Weights of a small transformer language model: RMSNorm before each block.
Each number is 500 + 40 x the weight over its row's rms, rounded and kept within 0 to 999. Layers, rows and columns count from 0. Numbers have three digits each. The size before them is the row's rms in percent of the matrix's.

# layer 13 attention query, 224x224, rms 0.059, rows 23-29,55-61,87-93,118-125,150-157,182-188,214-220, columns 0-111
091:470456467495496548516502516464488590508508477514463504429458539488407478499439502483508515512482505585475525449517526507461484483470482546492555513488496483522438545492454538506553519518573546493500540493534526512530547571518495573544526493491539469400535371571516530454483554499511532513447452520446513544504524616519541438479525441472
094:541565402385510509465557510417592547514443527432448446579539508478477508496532474505519474542497501493489488521521549465502490545550564477447523508545563498427535560500447554534516495514519522409474470442412515527499488477498463505499470499445469519572518483489497477491508500506521448475511444493559595508475484513502525403484425459545
096:462502495410557507533462555494446526485534441476523482462496517529511532536561496449511482513491527553484504494427457551494434452529441494543485451537443561422518499519549450513453485444508457520499431474472470557442449481516541498512443497526482540525463535460517442542563498532501557501502478514514489474466527456546452522538552504399
094:591511518505456477486551508594525561533588527479454504528579509471405546425489515507484558561483546485487521531524553465465491494525570490485550428530448487480527433459487535447473511420522440565552511475467452480471507486510480490542475473475423507490525551502422484550482507505498521493579516502555467513498500503510547475522569537496
088:486480434549486527524479519523516504501535561542560481532526452463467452426459504456520441409503459516467575493564429515463510503423517529504527433531485491489505549511554470534535492495486544495491526526488519578525491488460534480534536541419491491414459450472525530544494447511502476449467523558470544493458556577477472509540492448526
097:426467495463491480479536462464524482524473494432422501482494532545538417505457517497468482508515531502482504517555478498447524509474512526439513536437528420540496579530472522543467513541510453437419588513490495509505545525448524474499527512532607449503567488576504612416446445512450458540484498449492503529534485544475606519458516414487
083:468517431560590525518550551479525512422467529465490541470482478482481520554495503483570495473485506432481517402438491494529520566515565538489522519517543503485493532486508465514484458497476587504540462536557533540579508533446438489541529529463489417504495405519483487462540515516518434529422511564458480510472527612500479525472482459489
088:476445477600485443582526460492440528535488529563481456471466480482453521424441565565476484497465538498491422515584525488489426448528443467500468456436527484515500504536422537478499553580488416517545529487492453527516513567574433494482514512546531447497572388544459507514473437460536540532462448490463483563544547556456499469470476497505
090:477528536557500401504527533511477541513541461506452542548536466522421515526489555502545459471496563503465434526505515512487432534559553445470525541494532516501433512556481484534439530473452548482463506476442460561510555533492521538484494479503521536477464463477498407558478447433512548451478521485477543517539451545511483473537458493522
082:471521477459523523557506457421503442472474542409487566527459520518542436450490474449528479496465442419487532544532469515512495527493483509482474539509434524502564541453530457441539523447585483457497532437487454557489448425480463546497455456554523473565467421506531528496490466498463425549452502470547488487468488486523537524464489522503
082:499494459542518555491449547486496451453525527484481509445578472436481417387538465539536480479501554532511473477546472473479489464553502523497497533453611526502479546498459504542492519495551466483512481515512594582554493517413528417457419469507489413504485511471449481460477520570514542578533418486532448519536483523508445456538414504488
096:445482473611544512597518454471511493498502609469501501517462575498537510496491473514516402507530539512427512493588451477506452498439478510464433496416498487533449538502430530504474484514538574541517449525456508509462477483495415497415506517526486478490523491555511532480450442523524443534395468497496567543538521526445479480454432470489
093:483554558460461452490541522500430526574571541581558480510538488507482551441468520480530549455492514471534487463470471485538466446496544399490517525481475538523528392557464458551552536516541540539523517502529505455497505545588493447490476549457518500560549495452494507495551533522469561462474526505426512510482530577497498526488483439489
073:431552494520580501490512493440475498563464479537519519548566481416399455449469526511482480491511485491508455444523511491515446462580537466511570526491463566509518510556525439569460548512461463496488451466490478537531483519506522418507435531472502511575531468419478468523518467429510556480575549483505556563547500512486523519545461495540
083:526508507534538528411468555530464438431480418611505521543533510549481490460461481479454550516494419502411500509483449503511499467460455545522502521523476456477512490450499419454536472397508552522538501489489511473529441509526520478550564471525527451488470533561510503543519507549433536546439525560487494424514521544532476532448534418504
097:512538499498512492483541493519509480504498455541507451493476484548494518492560552537483554488501548515451498565504569572547595464594504547513518464556400546475549503402518430482538445525495522469468502462448482484543567458457461467487478526465430422533559495516496555547550542525509493466552572497549455426542564495585430512531499461523
089:531434509577507445538588450577525546547503525588506512532494473511460505516513464528505537457509497488561477519505512530534533456482545466498483504487537520497486521492448495447476584516533479487456524419544424464481520518435479555441540485452474510492448570409487537494505509473533533531563520465487532518582442413438480418504431502435
088:448492527453501443495486513601485511548549508461549525562508485518443558465488447474471526489475510435432496504528504543427501525529473493498489472537479499564433466536518432484491474471461468468472515481508508503466548517524527455568566452475518450632487508513524529506536466440436474463479499499547501523452438494476531492462512467564
116:425461532527511514510495529517519430486537501501505459528577551518512539512577531454484461428516543482480434528528420502496555489446452537415414503436479401531508510479522556447457453462540523511474528574536561547506484511392459500445521536481519571479528496509513539500477480467517479512496533508486529517468513462461496516450476451529
088:515479503471551537490530575481533537405502441520490544583561460476465465561535485471421520514491560516484531493494499429480564470472471497567515506548511440452570500499539446529482532390409534497533545476543463579464508475463535528537577515483497512459528483485530437540557585512445430506535529517461492512465539531571498540504584436526
081:491483524431554523444499543500459441470465503546460480485530468471498462483458421523519526540445453486464490507525511447525464462539561486509566519502477539458496486530529513517482436462520563492471508453440475425497403478513532446500439509524491451551434453545497464505455539516442529491474494508505479418572492480463400515568517501529
100:507526483587466527472444548419639516536510492477518463522499530491629537510487508532476473468421549556455428550502483490521536511453468513507443476451529524565453507515480499506563474491518497537520457497565494564484444559398429537461508485560574493482457478516498561505466464488532469495499557525568472517565453510455552425556506542515
089:448453464529445532544553514437454544573499565507466472488456462542503475476451534488544546505489505483512487506456537518440489492529478424498583535466564418571478517580505533485506552552461521460507477554570481532560471565528538541500521479442491493499509434500465508509501488454569487485454455460476596511494497520463553472495531560468
101:518529547435531525454508510472523509458521532496495476504482424493468475495496489474521460442598511478522558555538494504457522589607515460515495478531521459514560485580532483471538485492470476537429543524447471573495508544504521545511533549393494489514508558501478421456545489509519478479497517502522605490447512507536516430510529516554
085:529539469448558470516498508463556514455494474466514506552443528487572489482512423566475511490464523455431461524424499452471530549512488544431473474481491490567484541515495428552543467520540451574491541586436519486467475459439490537503437486483603524525426456531564538446514475518480413528472444545420527471503524468497543542476471522488
101:555522545444392485478503472503516560606532473442506505491528531565496548466503499505581519517479477540464549548507514462518495462555519532546522475568478562490570433512496472455484473470538480562569491480499485501461456448457480454525460529498447577478469482491494483527538529517443506505581494571498502468502572550517463479527533547555
084:463467521515470426555563461481504520551519503493554411491506532518508474484521492511523487422562521436478528481529487557524475531523532538512506456493449464507512483485506503540495501572479456437523633560512515545474487521520485541573546482462465537476500449494562501476503509563538495523540484487444552468443546531507538500487479513480
093:486448475577452541492507534529467512509528528499449502455549485524484475473454587472517566524492432542496480523506491426510531463448517487493476552417480414476499578473537539495495540498503540440439530491520520484504551581507574435505488547490503431459559411469479519492439463527494574518448509436494495535499451545458517485505550441416
099:450500521516561568531531567430503513484531520526474531579553495501510449497534545473456570480569547472494523428435469493537547536473534409507549510478510399516503571507508503489469546577449580452548433486535500529596535536441553596480566478462478451516480477458428491505509492538538497543482489518558547501527462541517490483541540461459
111:482512477506448566534488503528462504539508524529495498557525554535497482449509516546508518459469520490457547484531487537441475567548406497499588504541493478505447544476518508548479554578473534521477515531508559521516480505518484495531452422448531511408470594420482464530463526476506526425480476411522476535513493511420580464463472485545
087:578546501532467423434480478568494550504468485550450488519549526453468537495547493469499520472524511584456518488515468409483431525419502480512503499547503540509539488490529530581518518513508489458559480485481503495480499515504447494543524450491601581485467464514496464587489585545494478388473484537498500537529563532477578514466483443585
105:528569480468499576410548547534531473505505431500435481542547453528459590477459476436412592476531529536479515510460580491524548551537474436552553489542574477477498512470542479506531482534438490503512496497471502503513479522524576471549514455482493506484469573478440470477506539487528507427557456509459473498509494505508563530516478519536
090:492458498448495461516469508476460495491564586439468484405429499516530391540456510515565460523479415502507451507476484597544483438516513538499496495461454546553479479469501477498536490466553480543514576544507487467519469497528477498463508461494513460514536414494518523515479504508465483560550506493482483473458490493587401491491491549417
101:506524522491458483532450507555520517529539420437541470447541510520486508474488447494510535577392542561513484475537488494483493503544484480537536469565549572496424428474492505538475494502514500572552481440526509485500467540505537443566508473534465483504476534471444498420480490538456433462543469562565493539488484553541496450570505545546
075:514536457407536457497499442462501485519484493561467517499488512455549527431502511467496492490478452447550487518542465535505493544515518507463505560500490487471466484556533491510407443499481475470483545482453486571538503528470546467513477581556604532494512464544522533544455573467504500486475480451431527548500431471490510515451617484492
088:554609546532514523472476503508527532465464488522499510543442499550492443502549562534439571543482499549435491541463487498523493493502577485559497565451576516513494546508546468550491467547511435474536503551455515484471495540462464533515442477444580557498512459600493465513509471499475600438448525419469445547522550491496548493483497507459
098:521560511578543532438510543509513498482476412526494492588585533477491535516518523528507512496500569462492573506479458452521511558487462454473469453549488463469574440524457455565485440517461571466509433506530501508512494501442500478467533475506482524560470593487436481554556546512553510407519476537511578538513553511482547556521522446529
106:519492602568481493500504514454497479556546542483523537531488519527534553502489535499468540516477525456472458442453488457494502482521506531442484463497582465559423519561482575493495475429503534538451542624466502473455474452574534522515465476544540548458453521512443509500464489469455560539535471488502552526546577526486545517459509463488
085:524523483485462484502508545593444468573486464504427399497456520478459564599489580522503548488454526476446477526445506520467511525548471533469482437511531507568503462579490559521482443497393454491505555548424536457552509534488497521477481500532557429508514450472479425454515425482521530471563457503510530535536471489427546486545636527573
106:477567579484511503436509528557487474544441418469473462532486507455438532549511472494408564438495516530481551500514493487476477595564529494538566438554453509479516483499515448506535448432411483516519534486454471518468543506487517522542461489465479488444461513471442459523516473483477462495581530515463535507492536575447565472499545497530
095:514491476528510495485526588468544461478479497572485512526503451525485527457523528545511549504452525444589536514525484503588517490489404476516499533549513482462577443510556452477476512535508523542510515450578485503557498489536560519487516532496461485499469485473475468540543489495490497507443526572510533525517512530530505545546510549424
084:548441479454526518492549543536522480574450565569500400479481437533524528476495496489518451514525530500560493433502524481532511472490483567483539498491425529420530457521439547447520507513511502467493479490474486482563474480509537540497505543438502513468509502520505426508454494531538433419526508482570585523629478530432505555556577487574
110:476497525504450465436536554491531515477492473524550536553543469473475517477496533439504518471514509519500573497478507498568440589498508470526510436560463477488604385502499469492464485469444542489484497485541470495446506473477522544491503495493499530536464504481529430547563465429556505479515459522499585518508539497492534524590535496537
105:521487468517417523544564459467524493413571534443470570520511583536491468429483532478519476485500541483456436513555537537478503486495557480418513493454543420551437589527472558568484442485583464519500516521479558495486508494502532536468502458485534445486502494500538544515459520492477543529479446470461450570505442542487555471437516419458
103:449461509556469592437555486509497393524439591583430457518496552503515541468473442432492541478475501458521477454514498547470451489482426486490528515476497458549470569504511525462522498521446518528551475549525564455538505536514524462556527458585567518442465520504401507523430499534511568481571520441498560566509488468468498449547534517553
105:489497463519436473454498518494451546545493479499444540474492454504446534549461518455505447510492494538463429525561552543512492509391505503501535476500471452533477557492454515435549539510491538467458478439581508508553515501401516509478492500518522467416503538511508506496441448517539447482443396533522509544527513548484564430519451449511
102:532562539510505531470578581525579439468500506523480531559521533510474505515515465427459470489570562436555518544490511521453501558533532524503497501510548448542603480469507492557551486529507546513490555481458525461512548531421522456491512511466459493484547522415538463437505482575531488476506465530411557500503465509504524500503505482516
101:480557492544483475517501488487522466503534500506524453546475482475499474425533527497538527482505454453534517467462442485512522490531530466471470494488461517442544493482517532454497431464587408513489502527448442516435541454538476405491478533514435467571557451493468488534522454529450504527532543510485479418540508417484439533470504532466
121:471524475496494476467473487500549533501486502480545479524534560539525583540433580471458508493522492446529492525578524441507541527524465535446440458443499492538512525524433482472557404423540471520505550551483449547473503437470514468463499480560519513532522515561495592532467432482458413477492529475451480515510547453518487487549547448516
088:412535573476519421514539443488501520514492511457572516553542587533479550507521503497477468480531483487441458481557524516447547521511470501440428448461476460535498476503428538532468462500573518441454542549486546513433548451501530449497553532441539531565515505495526576477488530507427477426503512451412525533531512480484475538467537460498
099:454516535488492482487488506481512537485500534527533530488524453432480488479505438496532508547501465527486513509491442514464452548515602406532509534497541555555442549517444505481496589543491470438516477458546550497523521513504448446513543508452507479501484576476498509474503512446487525411574431510549466529513408503537520513453425540501
# layer 13 attention key, 32x224, rms 0.0523, rows 22-28, columns 0-111
105:487469526503433551495514474521441531531461564537493507521564432493519501493485477546495445508497497523522452472537539428499482456486486506491455497450558469501457530458461535483518508536404488552433501444517525529523472481493463540504450569489512507457531527518457529485400491446565563520550507442519473561569470508498511501509439537511
093:558495475619594517425486566485517492443489473533495498495539551573540554545452464495491531440509571504539521525531525459526499499511530433507474495459517507515568500516520434536547470522529516511531465463493450488541511556476519547507479446519556531490446579502462534515515469500512486446425490542477535421588493466516464484479504469514
085:502535528493470513507540465470445575513429489505520471507496463476485483493482543531501479505524493485479479460497554499424488419484489454453499504445504490502433512463504587571429528422469543470493472537475518498528424539533463457489446518535483495551562521537521528453425402491568514503534486437495517508526482557469548483488482523490
102:457541465519506423555486496495544504555510536482486471523535488550498522503541574539556481523436425484522500551522490591585559599444490521512523555458419500467588504468495440450418492463498530534559473424473448541508523438514507476550443517535454480502493468473563520488518495491492502512493590573515520511511492500559475475523553491490
088:587452500501465485559564501494518444548435479461473477474541465588468550499484486476424504541474531464512471541538521477534494410494520466502420494517525496504459521484522486505517499494529424484493432430559521495521481424491518430532472491551546546556474515535558503453462458498495472456582518562522467535588553556538434489471513512451
100:543492490538530479573477492540495433537418586482511534517554455549468497490475470502564465513499531501459508504537448583489495508460498631505441519453473493564503489463533478473490519439581481465548468527500495537528560436443488466527525477502538454551547544478505476490488449504570437528497563500509480550561601510450523453477486505529
094:549506495531531533427446507547515481482618482484500517529477479505492479495526519511499524457475528498560577507540544457490533588545557479520463493482476497467562494533544426495599491481485589484495514463491488542523510483517524602514554507467405516477477506510567514442508580455480493569476394457446538456501560477531505519475508520457